Weights of a small transformer language model: untied embeddings, a variant of Muon for these matrices.
Each number is 128 + 32 x the weight over its row's rms, rounded and kept within 0 to 255. Layers, rows and columns count from 0. Numbers have three digits each. The size before them is the row's rms in percent of the matrix's.

# layer 4 MLP down (transposed), 832x320, rms 0.0384, rows 798-831, columns 240-319
097:155085113097154107129147142137133155170067149088138165127158148131125135163141089156169143134146126112105125143114164132092192118113096145135094041177163146120113149143142093114111135086133159154118133101144116102198096125103237125138161148
108:163131073094119166132124152189142152173181097148116080162136141185070156109132116115105084128149105138183151161151157155156126078056117159097099068069144089130107160165178156157142084137098126161074142117104226110091149132084113097158130074
100:073060152118101131155136091190117134130096225097130124147088167163183105157119138125086128119141140121127146091129162150112127124118113099191112118183046135110132138104140134117097139134141067187114153080157100100118156149117058116069137150
104:106094140068124128157128126097151158130149121124144154092081158149146086117114147079153165153094113094182210124153115105135123110089133142133115135112119079083150122100096073116106152098175160139095125150125086108097161139069211133160128190
098:065156121150108063094144138096115153150132100144072095161134143139128131170153147179061078180123126096104150104139149104100125132070110049155171163130110108070103125116083152177088108161106184138148130088137098152104177103160152095090137105
097:124131127108141172111119150179121091101140174139112133080128099090123091121145086163146125147076129116125061160127087132148183091152076022088121126117174161129143121116115085138135135170157171122165135114148148123177117117119158153129108058
097:048155133111156167114155113097138075136122103113066181155149101133137133100099126073132149120140099209109062194176103153169114194129128079155058036171147140111089149107116114135114099150106134159097107166121152124147125128109094101129103183
097:141159129079048168128101131105153161108137170147165147119173108159142070152088129136096136183077167145120134151083129119139131132119149191166128124231162169183144111122130109099126144151138137135148132134156126132095138097142087129084170148
102:100133086087151156156146100135153101135138084138119180133113109081116106117147081141137155186135067116074168105122126170204136135125148114090151098127151112131095167191118106064147178135167113130096205129162119108160146091140124146211091116
099:153162131117078048080113133098144084129147141125125153138154140121142114164110167151109162178070101153083168194121161161163099102148062250127154150134142102151157084144083087157095106083137125109140132137091088110119110135129146109116191103
102:130065135125159083124082132120136098109162156174123078122120086124121149109149120188169118137128100130120167124152158126116177113123096096148051144118113122113115107146141144164056136130153103136113165110129102113027144174127154123132078142
102:130115151167060082147138111168160132086131097149131129122046109099146190095081118144099132172102115139093151105105125153177113109116109118105173124165151109118188139099107105124110139158148121075157132090106084135184126135116084161138115117
096:116173105121135122089085194130119116117163143126160132078122130163173105109189051031136082159151171140145145139076098140148087191137133195092098123151126172123117111135134161192082136039168129095118117181134126148128090062165135153169085097
104:093133182067115097116171100082111126119197191133086137119108100088102085105114129093096124186121080110156079130106145148144200188092140109098097206220169091110099142142114122102130087133183110185126126106203142142144125130082109167137116136
098:147153139127158049129120088137135101127152124113126147085147105146054192189111076103119145106123112153130080142160082143152135167165172111150128143092096136078108093179106104173088149104116121153152095114148152047137114136158129181115133115
095:112076133114103079073166100115098142150167149111119136110209122165088166133180144192143121131143133120134135171119122129158092145121127000126098166067133134120178107153172177119109084077160123142117128218157087180083148172120098138061170158
101:142172142123070040107146111074084103115100128122152114167133110129118112117125158182125104157146127113184119144159130124026128135113127109121172053100159150131083085119198144147131159074131124175120098144073096174069137119087203143062145124
098:137136130120088122148136097131141121175147126162153102214154101134062130076132168102156176150093099108193163152134120131113168171168113062164134178108124096133121136133114135110182139133179132165150160092124079162092131089058111126170062025
096:168177153124107160107126116104070131144151169152105064143165140102150144086116142130085077144152100166154111147171125118142139112163144174059096139139132091182167166123149091093142090137107117097140148123122146158170113191184134191111210096
097:164160189076159082125172175071124116132127128103115202045168112179120103127124147103155138075150143111116114127116069165160136104162145093146157203073156124116159152141177097159092163144147112139131147137115176114110145182083155156155132126
102:116075096095106163146157113151102117127124136173135182100090113141109103119160124153130162083105195106117089134121195102191107116078121134141126123109164148150102170121130113128121159090118120122083158103087170141168134070146134098064178135
097:077143141182199109103148100206127122064091101155109108133118176157145140112117179147128152087099107139139150140090105113140173055136113086123137102084121128203146106098250109129083110081137197111087096173178114173080142119137105128157153079
105:145149118090130126104100154134110127165089075152129107073087089113107106145154067066108153065050111086127146109156146152146164087111142179153133171074129070125128134150099163067145150184084149105181123083096069101114149157161117157166088118
098:129117119073158135179133169156106155098129136109032117141096160114066086130163126111118158132129177141094050156124123104161108122167130175163059134163130138116121147152144154133102123154091157162158171147171143135116089108087074160110109153
101:121150116112110173156124095128125114119073160197106125145138122100151093166197137131087152073088184108049155148123107121099153130097102140148191155162148201119211148121112115143172105113104133085134141158135132100072179120055123209125114110
096:128110132112122123123168130116143106169055184142105140048170163089167125204127107062146115079144120150119137107099138102099129169093144034126123121151202129154141126102125108112093158123138118129123189083144149148151139053122199183156101127
097:125107116093111108121159128111167152110110096134128160079152165101172108159168102087168126080104135156089167166113104106067061153117129082177095172211139148117120072047106093090174133110164120200120114121102158149098162118128174136083135107
102:123163125133164118057112072160169092104128154159173096148161168134090108165101152095174160022089092147086146116115118095152104110141143129100125075106106155112139095110134167146172175125116068147137149161159124165119174148156138159146068176
097:155154095139112125158106074124156110173102128109129125180098111091163144101093099143129126174174162141122148183136148118118117136155077196116178135167139199139115092121150169134095157139134106104170102159126073074093082169108162152098179171
101:095100102124135114096118116078131103127156149127149113126122175095103121164131129167148115146132144133113093129106205130063070125180118119102151111159142149198140073153138101142159065122182091072213122138051106135080120121108084123132173146
094:106100116110072194147134156088141143118141165091137160105136096139138111124153134067127109127122135069140099182135106144189142110125158255137132086088140108134112103165101171124147084126106116123089097128139132142143091158149145096158122142
098:180135133145131137153147171157197100089091143193103240201114123179131152152196112146189095120110112137109142080150136109132154118138121077126139121112051098098154145161115159116139112131119098145165111069141147122138103147097094138148147127
101:132151147096149120095117145131080111128156149163118162203135107126073105135162126109136107121073099132100165120072099118134148123183180255087146099110111187106087122142120159148117143155128109056131157123175132092084140114141126120183108106
103:178129129110129137119178114156021172139120102167112107133124147108152179101188140085145126108080157134132090118155146114123171103122172115129151157177116135180086156108093117101119108109135112078133184164124136134132076092078096166108151094
# layer 4 MLP gate, 832x320, rms 0.107, rows 799-831, columns 240-319
103:143112124131145092145202113091129100162090212070101125072122135100217132140124103121150133113136128069150160072157166123110084157161102161070123124136059132136089106095044116096078139101119114149115154095121128180124106102153104107085151147
092:144090146124128111110122083162129104202113085181173129077176171112158142143140087116101148164112186186072143121078178156156088111134146115129124130167113103053128146116130109140056132112118114214119110171150086160133180087177210140130165122
101:131165111177180112106119107165137124137118077126133137139121064194161130183127109170142097164140118113145149105179133144094144123095137146066092115145101135169179129134173158036127083140183152131080154082191134151138161084149131108180157128
098:112089143164137116182174088076166123220100108082112105056117127111156226123117145136142191142178074209152103123113129087128128146142111111109156106101162200184154109145116069130094132120116086126065128125150089136169146164138168145215065118
098:166120056181121097146153107112171187139110069081134098083119133117127147139129106164131094128130082161103118155132194111124167103133090138127144065122136145114098064119113052139177113104181099137150191105151097141118132177144171077144117148
098:144141153055151075097182087126141167089102106109139123118129165151080116116130150145067177138146090141120146102131073128131119131123150147171142126083159119142108114099111122164160157104131089099178137185119171135188182126151126170098119145
105:178150135033089112160153107114140162087159118136137159109119093139136181113114124173073097133073094140140200136168087106179127062144109144158156221093159148132125147137098133144132083174075072115115101148147088106152152122141128125141147202
098:102076080093186074170084096118119056112135105118149102101129127136081117121126168191176163164152141168142121141184161203093159192082157100150226155116090183097120209110124058095134150103092111121139167147098187112145144180155137135173158114
100:150094119111123158176105103143114135195105180128155127146154188176155137126148151204144149069129092192122089094066054153141130158119129168126104150094120122120149125039063174143136156115148057139152158171173136166181140082112175102134128054
103:150093137128133192150139173104092115117144120121157132154111079163100168126149133102110129146113141077093137084125094120135162119147093145109134160169079111129107160180121125098124101133171181111133144092123130107120113090112089170154060122
099:097122100085091133160153133166116086095090065160128084082157143116134109137110145151077163196127142126113135049096135153180118144147135117122072126127105136141154168132151084168117105133147068168136069089121125104125139079082142098150178162
093:113147129093136156131124166115154145067099104132118165044161118123176122102145190095164119114174117135114146134099060117090185147151040119104186037147131134089050100183131116121107105140164116219147143165136131083128156139117104124121131199
095:117175136168132096109131117125111093159126121118161170124114119089126118120127109116093167131129116133118036105164114100108144148190137108106179100074161091127151160084114113127123183117149136139113110132159106156133115134139153173144162092
096:102122133138153066143154107115124124152154093117142120136117119185123166162124089120091163177144128113165083082172145128112115092126173105136121168125136106142152096126047143104168170091130131137121140150114059101173107101130110124130164106
103:124108163142120087148171066137151092106083063077156064147124118165135119196106119113109143164139164150133138131155135153127161131121147134136109137115105089194049119145160137138151054130125120166139170110141090040129121088053182135080116104
101:138138178115145127186090154114120085102096186167145070081148146178140149137116101039105139134141099084109121095143144144103132163128075133198140084158117130140126142154132115157080133111156116112103135163106132156110119129197109033210108082
101:145119162122126089082104109151187129157075086133095173091155149122143061138148115126179133138134093149181113115082127200071130180179164139148145140121148136182090168181147174142098163143096145174084126159115106103143166154144139156154119141
098:055148129125129152108125118094184133198114151180150064097141103140118136074162096152114149108101107173133090063106140147183138165105170154180082108138158132118134149084144140122142200067142109141110123183133157122124140176153154171216123165
099:141118145137132167092166144142164175084065129157146123093128161157125131108138105104076136176196106174128102129158140093139156162153100096131124132160136137175104106110151095165105137084129130130111106146180079077168097149125166139180135168
100:183101155149163093139157165129147201133142097178133131173104099133101168175095129147139149150125141141120072071082126233111157090170123154129183130134113093091133129110129135147127095145108105141132092118143061198106110181107131146161077122
092:120168172088095107124148153130081078131098104151110172112157139102114156198111061128136075158185119156118155132090072113058118121111137138153136101103153091170138132102110103143138057080112101144098152099073151129097129105121109123168135086
104:162157128107177121110074158179167153204113077131075097076135135151098119186146140203171126165112066079164126118115101132116077096115113135136127078101116098147185122125108166134143174159164096136143108111124125131149121119133115152131146110
105:117100078096134135085158152131159180089084066204062149151156123196143068154120086100073139093208130101180221117085108124119152139160137085128176123124125130084134155138109112159132115153150138114108140165116134145187145078134189078136129120
099:096071182152092186104132138120148137097078127168175109092174151103149073110170103119163067139107083119129133135136123179135181144134098086119136156104168151138117140132093132111090094131089138151149154138145068158138105124061113153106087126
101:113135181147102097131117178100056103150111147128177105107115095151089100118118138123125196097147080109144100181197126131097092108156160095120151111126143121161125188088134162153200142149094156074025090188082137137151103114073133097094129091
099:107103119126076147139196104141183110093131079154177128096125142106131085128127120096140165092116125124158116097126118125113185184141094080161127102130103173176107103139149145083164113126153145111105155170117166115115159136124075129134156138
100:178079141146126104128140116129086156131174125167111098154133150125168131129129086154095090126122192149102125152122152100065075108114132142144121179113169099175152131115105145099177079124120174136142120156107098088200167138099096117139159120
100:090139109122157146086105137145117171107130155155138119059116159162116154163152108121111161179114100119085149162145160101145151132091162057084128157187120098123120132168116083165153117099108165127164144119091134148125134156078145146165118130
094:142167195125155131192123131101107111103138102135132144118078143164093183064124143145121124125112098137154166137198137146084073103124137108138130177125117140166118145179125125132159100133140209109168110145064139156142111121141180090122146148
097:117136100145085149167135160169112151138169153141131146130159159088130193109110196105101164135072103091086039138141094150158109122176161166122119120108175075099164146165101107150122151146131118102179116103100114128119135087159144080128145120
094:110185085148073177128124072118131205118078138117127138124109154108093093091098156136133164172169174130142087161129100146136096157095167165143150087127152210119125149139191090139129053125183095087151128136146140080123127070158113108125155054
100:157110123075199115186164087130135160114101083145100124124129142146146099090092117169139119107134142114090131111192071128134135163133130115163115196117180150139103148088132123166135153113103112194151133122095069177112121159140161086104080159
105:132076066093149087155124126124129183150101101144081122108136111168203115134148186145135075110123123138176104079159093145119104165079135116157195195157131150144104077144068130091126123137104155131121133158097124076111142087133156153087156149
# layer 4 MLP up, 832x320, rms 0.108, rows 799-831, columns 240-319
102:081141087149083160106102103114176138111149065147143132119081114162123163123171131089128115163128129213084066133107114167147136104111146130144188112094169158146195162111127072096164176067091122112119119140160132063150085173139144139119109105
098:168113118111080080109174129162140141204121109238140123072103119136072128142132078105133160124102173224094150141083131141169157100136146142069118167138074076129104157145098166158122143091106156146106086162094140118135178134156176122099123112
101:104166141088170132170125155135127171113126132107179112177046124196156119090185131071133139074073083113112117090105126126117150088063152153114127121108154108122174103108054156097088192078096124155135104091098101081127168134153130151158062096
096:105219154058057197148137109106121127093095104078144122081074142107170166160110106066133093096130162066118124199137129196108064093143109191106132120109130183155144160187117119102115109106147130126130117130100104137152118103151043135117167168
098:123129174080134123177080117145121112129168225147120121133125153159140141193174126129102144095139142115131117112175068108162071192119135101079120175119094128122118077129103100119132115163115166162130108149122123151114155108069062114124169161
096:107093140169121122221158138126110151104126066138190099123163165071066142144085110122137099152078120110158104129142112124128245074117147086115147117135137127169131129157128118163153136073176167158103144165090187163165095104134096160143147137
102:134167142114150150100070172073174122167122117139129125089130122135131149118117134166149108139118071189111142152129048095135165104177114133095121165086137108082097155167117091147100157174169069095141162123122160162135140084156163198081144119
105:176181137093116159162131142163153152103054179111137203127116091066102126109184123113065156158080075093103149144106124115139119134099109168151123140116146138160136113084084076141173149077160139112138112165067084075152087118133123147126124165
103:122078127101158154170095095138146114190070113093117184098167171153166126179141122213104131099167131135128119056094089115175127188125138128143130167101157079117179099116125143135068143107122129124107149122177105118134133085072177090054171147
108:150136119113112099117118129110143167177183109145161134130116176120097130168112181153158124179131156182194139136084093142158105143151139129101094160134128142067142082126135153130120137139074111118151175100145127128106138193118169117158082100
100:160147123142169151142161119163148111101139113158107128055161106084142181154114167133099149118124103182165119147119088129186131166140115059112154105152123136096164133102105116146168109130181119074136184114101093140151126137119082185159152201
096:122128128143065135136132175148183139103170118123109077110126173214150221144150150086154100097127164141126103138159067092129134110174119067128137069130075111180190158140109120147108112069122157150028146132159118152183105190166088092136163140
109:115128051157154116140158114152100123187049071161161139118081142178131146147150106128183075110134144167120112116081138059122097122237117117132127098130122143144123134085095123078172218121094122091065144143131136099129172126189139164145117157
097:170155118119116144109164130134090119145053116068125107187124122106097145153166131090128093141124066165171180137166130178138086141122128129117137098093099138082110163134158127185150175174155133115175064146237183128079117099105164132133115111
101:158166098108123126125156172103157120138139167143095091151107130162077110117149089152170105170133158062116167147094179149138136091175113133074116109112062181100131079129153062137145102092157066102099101170166102154105139112177097209112154158
105:141112167120105074091094082132130142105177089133137063172122105118161099133106156177136157177107158081129111135109151090129144167126193109072154114102136118173114135164156108117133129082107136093170125123134087128083105075103069163054140151
097:175120104143173190152125214127153078137102129088092128126097097086069058090102108095172108091109127142099114131166116108125117144120136146143091149177091102139134134131117110089193132131159179144082150133108104140133121107113179122176125175
101:169177064112166130202115175126131134063099145135132136142155114074097191145116174142106172114114152125107135117189080156058131079123138072109105140141096115102121162155166099160095050174159087095114147123087116165102190153066148145063137114
098:111148061138109093129079117140143104134178096103098071163159158075137123156133067141177151091090128044103121154159115123142103172061108141159156157086137133173141132127131142131097140097207122134118104132084143114077143173156046164098146080
101:164115164143118093117159158128149131109113083133153114095090162126141162137112126102137125144138090129076132076098133159128125076132119131144122157138122090133114144051095122141175071127112153123116110156139092171044133168084150127163089062
094:117118116169190107151129102150121166110139090108105072169143096098117105127134190153118126113105100122117131131180130067116158141124152066126108130122134123134122107144146097152057137129139151106102133174112136137163132160183126093129106126
109:085111103115162125128106129198119114122134071102125172104075197115140106144124126185125142139119126120200120134090138139112099136194089127119183183086117135150152098127154146145197144180109096149152139134122133080143123102091145180145135135
102:134090122170166153184123132113117116161155093119190162145115111130141109103094141113145147165125153132121122125099108153158069147115118119061107186153092154130136127127138072137145140138144060111141077099170116194135096115140164152123097099
105:161138158144151098090170119114117128143208093109169039106149128105090128129087118148071143078122105123091068169144178168113095139128143126127065067133069090130103198103109171112149122119072159107195117102102111093152079157124135156123168134
096:143112086135163141126143121131100060141116090117100102182099175144129166148101096107179117166102087137176104102125166150105132165126138152135154142132157143096162114162184072127136146134163137134143138164162136088069199070136100176175121111
097:155170113135147128206136087090125119128171086143142144136154091163139115137102066156097133179104119136116111110116176140114114137091127130039129133163100120141098149162154091152085134158089099062137138165126102218101159151101146109131127153
101:117172105158129108107107127145120124142081137170100203130081140137146127111189130107132123130120161129126136111114145095174152164138203124080124124147105202126115129144133113157128108075119050104084130085149101160167120107213106157142100121
094:078102136119140151079096088115168152125140117158115099152135162110105183168096123106153119115156118160122139181127102084134136151115135093092126104134069147094114096209130121119122090100092144091134164174068151120087113153168127180122138158
104:082172121140169136136133173113135101104134086138124146100162127139131108160132084146149078120140114132111144073135125116120084135153119093134139173130063148152165098130137116209153081130071105094158173154065107123071114124063028103122113174
094:127088092128096162168118112161128139123134174161122159097158161095097164103126174080139116108080143130090033150140076129190149110140150174117143113121194041161123150157124161148096129150135140097156143142150138099147095047145104154129166204
094:130131147123169140149114128220180155137098149164107141106109113131192108126114171129169106140116181103136104111118067124108142163156140148151120091075169165117148161212138108113114059093169114118160146128126128128132083131089103109127161067
104:068105090127117157151157079134143137144108134151171112101153142099149078083117123099129147087148178101095113134159141107218141150138061083151145183110128121166184090081089110140097188130153097198078128112112120126165114187113111110093097151
105:156116110112137072174115136127159164130130119130102147088183073121069166086124136149198109164109118114120145066142114170132090110126096059096158132135105180184179043041113129197122169143128120117071169138078131060125131110120148128155142126